Each number is 128 + 24 x the weight over its row's rms, rounded and kept within 0 to 255. Layers, rows and columns count from 0. The size above them is the row's rms in percent of the matrix's.

# layer 4 MLP up, 2048x512, rms 0.0742, rows 1712-1764, columns 0-63
size [107 105  93  99 101 101 100  99 105 104 105  96  95  94  98 111 101 100  90  97  99 108 110  98  92  99 103  97  91  95 104  94  99 104 103 108  90 109  94  95 114 102  90 109  98  96 102 108 112 107 109 106  99]
[[166 129 149  89  98 102 120 116 134 165 115 115 102 100 126 120 149 124 119 112 125 128 115 146 165 109 119 124 156  90 119 114 119 111 121 169 124 145 139 122 155  82  92 149 123  93 127 174 155 138 135 108 128 132 121 102  55 159 133 108 135 126 102 122]
 [112  99 124 115  97 132 152  91 114 122 147 106 138 138 136 150 155 143 110 155 136 117 181 148  95 166 119  94 144 137 152  66 128 108 113 153 157 123 113 106  77 111 176 110 106 124 136 135 132 106 105 103 117 174  94 129 123  81  81 126 110 154 184 133]
 [101 176 118  96 101 117 129 148 138 120 127 152 114 169 135 137 108 110 162 165 103 159 156 166 165 122 116 119 182 135 124 150 109 134  71 120 105 144 135 123 118  89  97  92 135 140 139  92 145 102 111 145 126 109 102 146 131 142 114  88 130 143 189 194]
 [116 144  93 155 133 151 108 119 134  78 120 107 133 161 161 129 119 152 138  72  95 133 142 127 126 150 140 132 132 144 109 172 122 141 116 118 133 155 149 112 169 151 109 164 132  99 163  67 127  58 142 165 111 194 127 147 114 117 102 129  91 150 113 153]
 [ 84 134 140 109 128 139  80 139 117 132 162  95 140 146 123  97 133 134 127 143 123 161 124 184  98 103 107  94 108 127 123 108 104 122 122 164 148 115 132 128 152 133 121 149 102  84 102 114 149 106 140 147  84 153 131 156 153 134 107 129 154 113 101 132]
 [110 135 110  88 128 149 122 133 127 153 142 143 121 102 124 136  83 113 110 155 140 111 128 135 109 154 118  86 129 139 177  87 139  97 128 102 146  92 163  84 152 111 134 124 119 156  75 160 160  93 109  98 104 125 118 144 132 116 128 123  91 152 102 132]
 [135 116  50 118 144 144 122 116 139 104  98 157 155  92 109 153 160 129  89 130 144 110 107 102 108 140 117 118 145 107 148 125 133 101 120 106 131 109 143 126  92 119 159 150 154  87 138 136 119 113 122 117 146  97 100 115 133 164 153 142  73 147 126 170]
 [124 173 140 122 119 125 169 144 102 106 152 151 134 117 149 168 145 125 120 142 130 129 142 109 124 124 117 105  99 135 115 133 143 157 145 149 114  93 132 198 158 143 132 133 137 146 161  96  97 124  65 103 158  96 127 123 116 154 113 126 189  79 106 189]
 [167 109 175 159 130 129 146  92 130 118 167 118 102 146 122 131 117 111 152 138 132 139 203 115 128  96 107 106 107 129 123 111  80 151 124 156 144 121 134 129 132 127 121 111 154 140 134 111 172 127 122 137 118 117  96 102 129  97 169 136 125 153 111 168]
 [131 153 120 119 104 158 160  93 147 197  88 135 144 123 133 121 131 161 159 145 109 127 157  88 142 111 123 164 131 167 120 131 129 104 161 135 135 102 122 128 118 113 139 170 132  97 141  93 106  97 114 144 120 127 107 117 172 164 135  83  96 171 122 121]
 [139 108 118 140 133 137 153 128 182 140 116 135 116 167 169 134 138 147  86 138 164 164 125 130  84 130 114 127 149 143 120  82 122 111 137  90 107 109 133 142 123 120 186 147  85 141 139  79 160  93 119 143 127 125 131 115 123 173 141 158 146 109 140 135]
 [168  97 140 170 101 122 144 149 123 132 153 120 124 120 161 152 116 121 134 117 122 162 171  89 125  99 122 145 138 117 109 102 159 133 132 165 101 152 134 128 104 116 111 125 133 142 138 163 145 136 138 155 149 160 121 103  73 115 121 164 162 105 101 131]
 [107 130 131 170 124 108  97 129 107 134 166 177  82 121 115 148 100 123 156 115 128 135 120 132 129  99 189 155  96 122 135  88  96 122 120 121 108 105 100 143 118 126 123 148 144 116 138 116 136 153  91  98  95 112 127 136 126 151 114 109 138 138 105 121]
 [127 148 141 127 161 155 126  90  80 143 148 105 133 120 109  79 138 123 156 123 105 122 115 115 110 142  87 143 140 151 128 146 106 151 170 171 114 140 148 141 159 137  90 131 122 145  73 108 102  77 127  98 134 170 137 121 122 150  91 164 137 124 155 123]
 [126  93 116 117 145 111 141 130 126 117 123 118 128 135  98 173 103 144 116  88 122 146 163  75 123 140 123 124 119 126 108 129 116 101 128 155 131 130 134 112 159 112  95  89 114 149 119  80 131 155 138 116  85 129 158 146 135  99  88  98 105 175 184  96]
 [130 133 138 115 154 127  82 129 115 137 110 142 169 144 156 130 117 115  98 138 116 121 171 110 152 101 182 115 165 150 128 127 125 133  97 147 117 132 154 100 134 118 122 107 114 183 104 119 113 105 133 132 109 135 100 161 120 148  89 110  88 127 118 118]
 [144 137 150 128 110 146 122  97 137 144  88  95 129 164 101 172 128  93 142 119 135 159  96 121 131 153 117 125 106 153  78 127  84 143 152 105 179 163 124 135 116 114 147 131 100 104  94 144 128 110 100 157 144 128 130 110 110 154 112 141 125 146  73 141]
 [ 91 103 115 120  92 127 111  78 124 113 117 141 110 141 148 101 153 150 163 120 157 150 130 137 109  89  62 105  96 127 148 154 154 137  56 105 160 123 170 112 149 125 151 104 109 114 142 137 136 144 119 128 133  69 139 122 107 121 130 125 156 134 135 108]
 [136 155 139 152 113 126  95 132 112 119 104  93  99 131 135  91 157 121 128 155  95 145  87 164 123 161 180 151 120 127 137 107 137 101  94 157 109 149 119  80 141 115 132  68 106 123 128 164 146  96 103 176 163  98 123 151 123 116  85 146 137 137 140 106]
 [112 133 128 127 140 150 154 148  93 135 180  95 116 112 158 136  96 116 109 148 123 152 129 145 149 119 152 146 131  99 126 108 148  94 159 128 123 117 150  95 107 172 142 122 102 139 155 103 124 133 145 118 133 117 140 103 147 135 153 125 149 140 116 192]
 [119 126 140 149 111  95 138 154 124  76 173 112 133 148  87  75 135 135 150 128 102 137 154  94 136 113 136 122 142 163 146 167 118 112 116 130 121  91 108 157 141 116 129  81 103  73  98 149 155 138 128 106  93 143 105  95 128 108 163 137 107 108  76 155]
 [120 113 148 108 102 113  68 142 181 106 141 141 142 116  99 148 158 194 109 135 151 147 169 148 131 141 152 150 108  78 125 108 168 167 122 102 137 118 111 138 135 188  90 151 133 150 149 159 103 110 103 139 113 105 151 120 121 124 108 125 163 105 153 134]
 [148 148 118 101 112 154 125 121 102 126 128 138  99 100 144  86 120 115 155 148  95 121 135 188 136  83 136 132 162 110 111 152 139 145  99  69 115 132 104  99  89 121 164 102 118 108 160 141 171 103 125 130 141 165 112 157 138 131 124 167 140 125 119 129]
 [116 123  98 117  97 100 143 145 142 130 166 105  80  99 143 114 119 141 145 112 161 154 136 122 143 154 164 136 148 164 184 134 130 121 121 123 147 141  97 115 126 113 127  90 192 138 148 132 133 142 159 148  82 117 122 112 130 110  92 100 145 117 110 171]
 [137 133 150 126 106 126 152 133 132 142 191  97 127 119 160 115 144 137 161 122 100  84 113 106 104 144  65  93 145 121 110 112 123 134 124  81 110 114 136 107  97 119 173 178 145 189 146 139 169 156 162 159 139 131 108 117 135 138 117 102 150 144 153 145]
 [139 120 126 153 165 163 135  96 103 121  81  84 108 143 130  84 156 127 115 170  90 160  92 134 136 135 125 129  99 133 152 154 111 115 135 150 105 169 111 164 135 158 140 113 141 127 105 189 166  96  95  95 127 153 102  95 126 111 140 135 137  91 123 118]
 [119 177 163 100 124 120  92 156 119 123 132 152 115  91 107 121 124 123 157 105 113 129 100 155 148 120 139 149 147 142 114 100 124 147  99 161 154  85 111 166 136 100 169 119 169 120 113 132 121 156 149 130 117 141 115 165 177 134 102 135 118 114 101  59]
 [145 127  86 191 128 121 113 136 109 148 127 162 140 135 103 122 101 134 139 156 170 117 161 129 135 107 109 149 154  77 145 117 149 132 147 155 146 128  95 111 146 108 110 108 131 117 119  87 169 153 133 153 128 137 109 101 162 112 140 133 151 167 127 130]
 [110  99 102 141  98 109 157  94 109  75  95 134 130 130  91 115 143 106 141  82 112  82 112 130 118 106 138 131  83  81 118 157 110 118 142 115 161 158 126 132 146 138 127 133  89 128 148 143 163 146 132 101 131 115 143 155 116 109 124 162 111  83 110 112]
 [131 167 146 139 149 112 114 105 138 151 130 143 145 128 126 130 143 164 118 132 130 138 150 126 137  94 106 107 149 130 132 135 139 155 120 131  97 117 123 133  31 145 129 152 140 106 145 108 137 138 111 117 138 128 142 131 202 144 117 106 173 160 100 136]
 [138 144 144 108  99 140 161 136 118 153  64 144 105 154 141 149 162 153 120 134 130  62 124 153  97 115  80 143 114 121 115 113 112 170 167 120 151 109 144 170  98 132  95  96 118 123  65 130 110 145 133 152 127 114  99 131 120  77 107 146 152 156 123 128]
 [169 115  74 184 114  80 124 170 131 126 119 135 173 135 136 110 161 128 118  97 141  95 125 137 104  84  94 125 100  65 159 163 145 155 101 153 141 154 116 155  90  99 144 180 122 154 146 121 140 152 142 126 151 137 138 150 128 118 161 137 152 118 135 139]
 [144 116 118 105 161 129 153 127 159 122 145  96 100 154 128 122 116 177 110 131 142 180 128 130 119 160 139 111 159 124 119 165 110 101 100 109 110 119 108 134 106 142 103 132 123 150 136 132 134 138 127 139 113 119 132 123 106 122  96 112 123 106 166 157]
 [144 126 133 150 155  83 169 153 150 119  91 148 112  92 151 138 103 111 145 170 137 114 155 131 110 151 149  64 107 137  97 149 131 124 124 147 142 130 125 145 144 100 133  90 124  96 127 167 121 140  78 182 109 159 140 102 122 130 155 119 124  95 123 113]
 [116 109  82 105  71 130 106 158 136 126 120 117 129 139 136  97 143 176 139 134  99 128 143 125  97 150 142 122 133  84 130 120 142 125 130 104 119 136 118 107 121 131 142 147 136 128 158 120 152 115 125 100 121 138 110 137 134 129 143 129 109 107  88  95]
 [ 87 123 122 103 184 118 145 109 117 135 100 157 100 138 102  75 106  90 111 126  94 163 125 129 139 114 125 198 124 176 125 138 154 116  97 109  90  86 147 116 155 107  86 126 140 137 117 141 165 125 109 121 130 104 106 123  73 122 114 137 126 134 131 122]
 [133 155 120  90 118 133  76 124  83 142 107 115 168 134 118 118 113 126 146 158  99 120 127 147 118 121 123 121 128 144 130 170 122 127 143 133 133 159 138 145 148 157 102  97 120 145  84 108 142 134 112 110  98 136 123 117 135 123 145 169 170 134 133 180]
 [159  93 142 126 144 156  90 127 112 122 122 118 136 151  88 161 138 119 104 123 133 153 109 148 143 135 166 127 154 121 131 119  77 104  82 131 129 129 153 119 125 148 121  87 114  96 117 145 141 128 123 122 120 134 130 139 113 128 146 112 149 122 150 169]
 [123 119 183 138 131 154  89 133 116  88  96 143 169 113  99 157  58 142 145 131 110  91 138 197  91 133 116 136 121 146 106 141 126 148 128 119 120 162 110 166 174 135 139 128 172 150 104 126  84 140 144 108 152 158 124 180 136 180 165 107 117 114 163 144]
 [138 141 115 174 134 122 141 121 120 137 145 148 115 115 166 137 116 119 163  83 120 125 119 101 119 146 152 126 170 114 117 168 112 156 122 146 118 117 121 140 135 116 139 134 112 149 153 128 127 111  94 174 125 106  81 132 127 140 119 163 127 118 153 133]
 [131 156 100 113 103 127 164 126 167 121 131 145 118 164 104 114 151 128 117 125 142 132 139 109 117 137 163 132  99 116 111 157 114 116 129 114 145 126 176 133 152 116  98  85 123 120 104 168 119 110 119 141  50  75 138 101 124 153 150 114 144 134 119 139]
 [133 130 123  99  86  78 151 131 158 115 124 118 153 109 122  25  89 104 122 130 104 108 103 125  56 110 124  93 137 134 141  93 140 106 116  89 162 157 139 114 173 118 103  77 106 107  82 111 148 181 112  90 135 103 108 164 161 126 137 111 155  96 122 136]
 [116 166 104 161 129 169 119 139 129 131 143 133 164  71 124 170 129 135 161 116 163 131 125 131 110 161 128 104 116 125 131 125 109  74 109 169 122 117 130 134 180 106 154 118 123 146 178  91  93 162 133 110 157 133  89 155 144 100 155 128 114 124 154 136]
 [142 110 107 103 128 133  66 138 136 116 160 104 137 136 145 112  84 127 131 133 159  84 144 149 120  55 131  99 152 136 177 184 129 104 125 101 125 139 147 113 141 107 133 136 139 127 130 127 115 146 119 151 120 109 137 110 152 157 105 102 136 102 127 132]
 [156 153 140 126 106 104 113 114 129  90 177  92 144 119 160 116 171 134 123 124  96 112 115 151 169 170 121 158 167 153 146 136 119 156 154 105 121 136 114 102 112 159 174 139 124 142 113 100 127 122 126 108 142 127 130 155 142 146 161  77 144 167  96 125]
 [169 165 127 150 175 178 118 113 110  88 130 117 145 132 168 134 125 146  86 125 126 139 118 110 139 110 106 143 123 103 117 160 126 112 118 153 137 130 141  91 163 146 150  90 129 140 127  89 160 103 148 107 120 128 126 116 131 165  59 167 106 157 141  88]
 [100 163 105 152 118 177  89 138 137 117 125 125 152 103 142  99  76 112 155 112 113 161 183 145 134 127 161 149 128  98 122 136 110 119 125 102  99  84 130  87 145 103  87 148 136 162 121 140 129 113 106 122 121 130 162 106 127 162 111 101 141 143  90 159]
 [146 139  99 155 146 156 130 108 109 108 139 175 151 181  92 120 115 110  62 114  97 115 149  99 120 121 115 158 108 133 134 123 128 149  99 118  92 115  95 121 105 170 134 153 108 138 117 145 122 127 177 135 159  92 133 114 145 162 135 167  90 143 138 141]
 [149 102 141 100  93 106 106 127 131 149 116 137 127 156  87 171 108 140 109 128 143  46 140 135  80 109  91  76 128 128 133  90 143 146 152 149 109 148 143 143 131 120  83 128 160 116 157 144 132 165 117  87 129 130  65 128 157 172 101 134 115  93 102 105]
 [132 122 139 139 123  93 118 123 160 108 126 153 176 124 120 143 109 131 143 130 106 148 134 115 154 110 177 106 165 167 115 169 123 145 112 127 127  99 168 114 139 131 146 132 117 110 115 131 127 113  88 163 152 152 107 137 179 117 131 121 110 130 132 129]
 [137 102 159 151 111 165 137 112 137 146 113 105 118 107  82 104 150 148 115 127 151 117 140 131 111 107 143 131 112 134 119 108 149 130 108 132 188 131  96 115 153 120  95 127 114 147 111 202 139 123  86 149 116 153 140  89 158 139 145 108 129 127 100 136]
 [134 116 146 127  67 146 141 144 111 154 159 113 101  99 115 134 164  89 140 163 163 196 168  83 108 137 104 102 152 133 118 162  78 172 174 133 139 116 106 101 125 143 120 157 161 147 111 139 164 145 141 132 112 191 113 120 142 126 164 135 129 139  97 155]
 [112 148 109 182 111 123 143 160 128 109 139 155  72 114 152 123 105 142  85 168 146  95 101 108 118  73 124 116 128 129 143 148 118 103 117  95 142 169 118  62  98 133 157 120 148 136 152 131 154 104 145 128 111  88  90  97 104 118 157 137 142 163 125 106]]
# layer 4 MLP down (transposed), 2048x512, rms 0.0401, rows 1712-1763, columns 0-63
size [114 101  97  98 101  97 101  90 112 103 113  89  72  96  87 117 100 106  96  88  99 108 104 103  91  96 116  87  93  93 105  95 104 102  99 118  90 103  88  97 115 102  87  99  97  86 103 110 130 105 111 103]
[[169 129 136 134 134  97 113 138  95 150 102 156 169  86 107 118 113  85 157 172 158 129 149 115 136 124  62 180 125 106 125 127 124  98 143 124 158 132 102 153 100 107 104 109 131 132 131 124 151 138 105 183 122 136 119 103 143 138 125 126 130 134  83 121]
 [138 116 163 108  93 129 125 104 135 164 170 127 141 160 120 139 181 156 138 110 136 153 150 157 110 139  93 114  75 150  99 115 122 100 129 129 128 108 133 157 136 123  89 164 156 156 117 155 120 159 130  94 163 135 150  96 139 135 102 141 100 118 128 135]
 [145  98  89 164 115 145 128 133 108  93 108 106 108 133 107 113 110 108 121 136 151 140 116 103 163 105  93 133 135 131 131 132 147  88 167 138 125 137 161 132 106 126 132 119 101 147 121 152 106 121 139 135 116  91  89  97 139 130 152 135 138 107 136 121]
 [128 128 139 172 112 118 127  91 132 163 145 142 127 108 138  72 123 124 113 148 123 156 140 183  86 166 144  99 152 135 140 134 157 178 150 117 133 118 102 103 103 134 101 146 145 159 119 152 128 107 179 132 148 111 148 150 123 139 172 152 132  91 117 151]
 [134 122 131 163 156 174 123 112  47 140 121 141 121 108 112 126 158 138  86 115 164 155 118 141  77 110 114 125 170 125 145 159 114 121 127 109 102 125 118 146 116 154 109 143 153  89 124 146 166 102 106 111 123 124 143 141 133 115 130 109 151 133 140 110]
 [118 114 171 126 135  98 128  94 168  92 158  61 113 153 108 169 132 123 120 104 149 124 126 162 135  81 110 122  97 128 119 132 113 151 150 137 106 102  93 130 127 132 124 125 173 138 121 114 126  88 119 122 123 134 144 125 116 121 140 168 171 133 159 142]
 [152 155 143 143 146 136 137 184 144 102 112 141 139 153 100 129  92 139 117 159  96 148 147 123  93 107 102 136 184 130 101 135 126 178 128 130 163 141 142 165  95 130  89 104 101 122  88 100 144 117 139 138 147 107 142 144 100 137 124 127  93 120 119 136]
 [131 107 109 131 116 137  96 152 134 101 145 114 127 135 110 111 157 127 111 125 147 169 136 130 148 128 146 131 167 160 142 114 103 126 120 102 174 105 119 118 141 123  92 178 111 129 146 110  88 121 149 113 137 109 134 156 129 104 132 130  87 135 136 175]
 [115 150 104 136 136 127 123 107  90 121 132 109 121 122  96 123 125  72 139 159 106 156 123 145 132 165 133 131 144 102 157  99 141 120 129  96  93 154 137 100 149 135 148 169 106 120 123 135  82 126 142 126 112 140 129 131 171 112 103 155 137  92 163 102]
 [143 117 151 116 106 120  82 155 143 152 114 149 107 160  97 106 138  79 121 141  96 138 142 112 163 136 118 137 148 111 137 115  97 148 155 123 149 161 142 157 119 119 136 139 136 126 116 146 123 116 111 115 125 163  93 166 140 150 133 134 132  84  66 135]
 [122 157 130 123 150 131  90 152 150 107  89 140 116  93 174 117 137 122 157 105 121 138 159 132 123 145 135 151 117 123 142 142 145 145 178 144 183 142  90 102 103 117 116 145  99 164 139 120 134 113 109  89 139 113 114 101 102 153 118 132 157 114 146 141]
 [121 121 128 114 144 106 113 176 133 153 143 145 104 119 123 106 101 112 132  83  84 124 124 109 108 117 144 124 153 163 137 162 101 207  73 145 142 106 113 174 121 116 146 143 128 100 110 121 146 177  81 133 112 166 113 111 148 111 112 169 133 169 145  80]
 [136 128 145 123 120  79 103 138 124 123  97 142 161 100 117 124 140 123 126 163 128 114 106 130 124 113 125 101 128 126 134 133 145 169 121 104 107 115 159 126 140  99 147 123 117 139 155 135 120 115  95 168 143 135 146 156 165 154 131 134 163 143 136 151]
 [109  85 156 161 152 126  92  96 135 147 123 109  81 156 150 136 119 146 113 125 135 101 119 112 118 156  89 123 127 110 169 117 105 121 123  85 120 133 157 154 162 133 152 117 105 108 160 110 119 139 155 127  79 139 162 118 140 141 118 116 147 122 113 127]
 [137 148 130 133 124 165 127 131 115 116 138 150 122 128 130 121 147  53 167 157 132 114 113 149 148 101 127 114 106 116 147 147 145 126 127 129 139 139 112 140 102  99 125 116 110 147 144 119 136  79 152 155 178 140 130 107 134 155 139 129 150 113 114 133]
 [124 124 158 156 132 128 109 176 122 170 135  98  92 153 151 138  92  90 114 106 108 145 165  95 119 109 134 122  90 115 147 107 144 108 101 111 141  73 162 149 146  85 132 131 129 138 143 102 158 121 158 141 124 101 109 149 126 168 113 110 122 138 138  92]
 [146 116 114  84 177 152 131 124 167 130 106 148 158  70 101 123 110 107 121 161 140 126 122 118 122  99 169 141 120 117  95  98 134  95 168 158 162 163 120 114  90 140 161  84 199 136 149 124 175 149 131 105 153 138 190 116 131 121 154 114 149 118 152 123]
 [118 102 103 117 127 112 161  96 144 119 124 108 108 131 149 153 110 121 130  76 140 137  87 128 119 124  75 179 136  95 138 103 114 116 101 155 134 125 118 115 141 102 135 163 137  98 106 138 113  89  56  81 138 125 153 122 153 144  93  96 149 177  91 119]
 [ 78 159 134 125 116 136 157 130  97 132 149 112 159 162 124 161 123 139 122  93 159 129 151  80 109 123 150 119 106 187 107 148  86 163 120 139 122 131 116 150 133 123 107 155 179 129 153 111 103 155 131  87 109 143 162 144 130 142 125 123  74 164 127 118]
 [137 108 149 127  92 112 140 134 125 149 135 131 113 129 196 121 161 114 111 125 152 188  89 164 126 112 149 107 126 144 133 136 125 166 142 157 133 191 133  85 159 153 146 166 154  70 174 124 142 121 155 127 162 150 125 143  84 138 110 151 140 147 128 140]
 [135 122 104 137 139 147 142 121 104  94 122 143 161 165 146 183  95 141 116 136 113 155 139 110 117  98 126 129 151 105 120 139 146 126 140 110 120  88 101  99 128 193 146 156 150 105 153 111 128 154  99 144  80 125 126 137 139  97 112 148 124 108 128 152]
 [105 140 135 123 106 166 103 129 122 160 102 100  95 117 146 140 167 119 165 111 137 127  86  82 123 163 157 107 127  77 132 147 147 129 103  99 115 156  84 148 153 139 148 121 161 167 133 165 122 107 135 105 133 150 136 134 132 105 131 127 105 130 105 131]
 [100 111 118 142 143 116 116 115 173 139 122  87 125 154 100 118 156  72 151 153  86  73 119 108 132 142 156 150 118  96 173  56 139 127 144 152 124 120 132 117 102 126 115 111 114 112 151 147 169  95 132  99 154 155 120 145 138 120 119 110 129 164 136 134]
 [156 133 126 114 149 137 140 125 101  70  81 180 104  97 149 163 169 134 181 104 142 135 147 165 138 118 101 131  99 139 136 107 116 127 120 124 132 144 145 118 106 101  91 121  99 123 145 161 122 142 107 160 145 143 150 125 108 161 160 116 161 137 105 131]
 [140 136  71 113 135 144 131 137 121 130 112 115 104 145 121 140 125  96 118 132 141 121 158 101 120 106 185 154 107 141 122 146  89  96 131 145 140 106 103  92 151 172 114  82 117  85 148 138 120 120  94 123 105 119 158 135 143 139 111 141 105  99  99 131]
 [147 118 133 101 138  95 140 150 101 140 172  99  87 122 130 131 121 147  91 139 146 135 110 124 145 154 153 106 166 111  91 125 136 131  90 137 172 147 153 145  92 103 121 108 156 165 103  85 118 124 190 142 141 116 116 156 126 118 126 110 141 160 121 130]
 [128 113 120 125 144 136 146 125 128 110 127 152 136 107 145 121 135 122 143 174 118 119 134 136 151 119 139 110 161 135  14 149 108 123 110 108 155 114 130 144 102 130 117 120 152 139  82 156 121 121 123 170 134 141 100 113 152 122 114 107 121 145  94  83]
 [123 139 162 152  77  95 117 131 132 153 114 152 163 133 109 142 137 177 146 120 133 115 160 122 125 141 137 159 126 132 155  93 123 154 125 147 121  70 156 119 122 116 131 103 123 138 114  95 155 123  94 120 154 173 134 127 121 153 123 145 170  99 133 123]
 [168 180 120 133 109 125 126 131 176 196  91 100  77 143 124 109  91 114 148 176 140 158 107 151 143 127 122 137 166 149 126 123 107 121 136 133 145 144 149 123 116 172 126 126 142 137 122 130 159 103 162 160 131 130  84 104  99 104 171  78 147 159 127 153]
 [144  93  65 125 181  96 127 170 108 179 190 169 103 129 145 150 103 142 119 140 129 114 111 143 120 147 118 140 114 155 112 169 153  90 142 141 144 116 101 154 179 145 176 113  78 157 130  91 143 144 145 123 115 155 122 151 117 116 143 138 174 129 105 132]
 [129  83 118 145 106 138  95 118 120 143 108 178 161 131  99  54 160 149 104 147 107 145 130 169 156 130 157 134 157 163 125 140 127 131 113 128 155 107 129  91 120 107 148 115 127 132 129 121 159 151 145 150 123 162 126 116 131 117 116 146 142 145 133 172]
 [151 100 149 124 134 138 147 118 174 130 106  78 134 158 148 113 142 113 124 163 124 137 152  92 140 166 137 102 158 170 109 143 116 129 168  82 159 109 186 135 120 177 131 201 120 135 147 155 111  83 141 152 118 109 130 110 143  97 143  99 127 118 156 166]
 [133 115 182 144 106 139 132 153 136 149  86 151 105 150 140 102 166 146  87  86 111  95 155 106 130 169 112 152 164 135 166 144 157 155 126 118 175 116 107 108 158  97  85 129 105 103 131 158 108 118 179 108  83 117 103 131 127 136 135 111 125 138  57 137]
 [ 74 145 132 128 158 150 122 105 114 107 117 126 147 154 135 146 141 130 151 167 117 117 101 126  91 102 166 143 129 109 121 130  95 155 165 170 103  96  89 147 133 164 156 156 130 115 150 109 112 165 108 163 157 139 136 101  63 137 177 108 110 137 164  95]
 [154 138 164 161 153 117 151 118  93 145 113 134 123 109 151 140  96 111 171 172 110 112 140 119 119  86 141 148  95 121 144 125  64 120  99 122 145 181  99 126 151 125 106 146 139 124 121 166  78 103 131 134 165 124 143 109 142 165 160 115 163 133 126 136]
 [ 84 157 147 140 162 112 117 138 119  99 208  86 142 125 137 139 163 137 125 108 131 132  85 105 141 119 166 159 132 157 127 164  99 131 120 152 146 118 147 177 133  81 124 117 122  95 147 147 127 137 126 165 118  88 114 131 142 110 153 110 147 124 140 141]
 [122 121 129 136 163 193 151 124 107 116 123 129 136 121 138 109  81 128 121 117 113 122 106 122 106 116  62 152 125 121 157 151 136 132  55 112 142 143 115 143 149 129 155 166 142 134 209 113 150  87 122 154 150 104 142 191 106  95 132 146  75  85 148 133]
 [137 150 152 146 117 134  77 131 124 144  96 134 129 133 113 111 159 128 118 112 151 153 126 140 104 129 129 105 144 116  89 126 151 117 157 173 110 117 102  91 124 175 139 139 115 121 129 153 118  94 152 163 118 133 130 152 154 100 171 105  86 125 145 127]
 [102 140 129 105 109 115 105 149 135 124 126 118 121 142 119 139 105 117 115 111 116 118 142 125 155 109 124 121 108 161  88  94 149  82 169 164 124 114  95  85 106 118 123 152  84 115 119 128 145  90  93 140 120 128 102  92 123  87 106 121 159 130 148  86]
 [128 132 137 100 135 112 158 112 124 152 141 121 139 117 128 189 115  88 133 122 146 133 106 156 155 129 118 139 143  96 137 132 123 124 172 166 118 131  80 156 104 157 109 125 118  77 156 144 143 143 164 135 125 121 115 121 144 160 105  76 129 119 135 147]
 [152 110 135 118 117 152 122 154 153 114 112 146 128 169 138 145 111 123 120  93 109 140 121 114  96 115 172 151 181 126 119 115 152  94 132 123 147 134 148 126 152 135 108 126 131  98 124 114  66 138 112 110 171 102 105 165 143 147 119 156 114 105 163  89]
 [136 104 129 113 150 112 149 117 145 129 136  99 112 116 133 154 107 158 145 168 135  80 138 115 152 107  92 123  95 149 113 135 115  99 142 137  78  99 122 153 103 175 144 137 121 126 154 127 105 128 125 117  97 124 106 135 106  96 130  97 147 129 161 154]
 [128 112  86  75 108 112 125  58 175 137 150 139 168 135 111 162 111 109 115 151 114 174 138 106 148 111 133  97  90 103 142 125 132 131 125 138 115 122 147 124 118  96 152 141 130 152 105 101 154 144 112 146  97 109 143 140 155 125 125 143 155 193 130  81]
 [128  75 124 146 109 137 106 128 148 134 156 101 138 106 144 106 128  67 138  93 118 126 150 131 126 137  97 114 118 143 135 153 154 134 150 155 137 152 153 127 131 142 131 113 128 135 111 150 114 144 119 129 101 139 165 155 121 149  91 147 152 122  96 113]
 [ 92 101 105 156 103 146 122 109 150 131 134 162 115 124 124 114 118 103 144 136 118 156 159 127 130  90 128 111 137 122 120 165  57 171 147 122 133 134 152 114 128 154 113 169 152 145 146 160 139 128 132 160 135 115 133 137 141 176 120 149 139 138 138  90]
 [143 105 140 126 153 117 126 149 120 114 106 129 118 162 123 114 137 103 155 129 137 142 153 119  99 121 139 139 132 128  99 135 149 152 131 144 159 145 119 142  79 120 139 131 132 146 125 171 129 174 125 140 108 136 120 154 133 139 166  91 134 120 112 162]
 [131 111 164 126 109 105 142 138 167 124 159 141 126 171 116 118 122 104 120  97 139 127 117  41 125 107 124 103 148 146 155 168 146 141 102 142 124 109 120 157 133 147 131 107 121 136 122 132 136 112  63  99 127  98 150 152 123 119  95 111 125 143 128  65]
 [163 132 161  99 116 136 122 170 120 116 146 133 142 170 137 117 117  82 129 175 150 106 122 101 127 123 123 104  79 150 103 118 113 176 137 101 102 110 108 134 147 123 138 136  83 144 155 132 122 103 137 132 125 149 106 110 166 153 145 168 121 152 126 134]
 [138 170 152 146 145 107 129 127 141 139 118 130 145 100 118 131  97 117 133 101 144  92 146  82  99 111 134  96 128 137 141 159 117 111 131 145 109 113  83 142 142  99  94 168 150 113 106 140 142 111 139 107 129 140 105 123 180 164  86 150 172 161 138 128]
 [112 128 131 139 143 104 132  88 126 121 154 136 143  91 157 151 111 117 146 161 120  67 117 103 111 175 112 131 114 137 126 132 138  94 122 139  83 138 105 108 105 162 138 150  98  83 145 166 121 110 118 119  99 132 171 128 135 145 157 130 110 166  98 138]
 [145 119 107 137 146 155 151 114 140 134 145  91 113 159 118 186 104 168 166 124 107 128  91 109 158 131 119 147 109 125 138 140 107 118 110  92 139 134 127 124 174 142  96 135 138 175 155 139  71 134 170 149 108 132 102 141 121 149  85 111 142 106 127  99]
 [112 111 118 107 120 133 140 141 164 195 131 143 158 117 100 104 143 104 129 126 101  95  92 127 146 118 117 127 181  93 147 118  81 153 124 182 125 116 130  99 136 125 129 149 115 128  76  90  80 138 116 128 135 119 103  98 126 117 132 109 169 114 117 128]]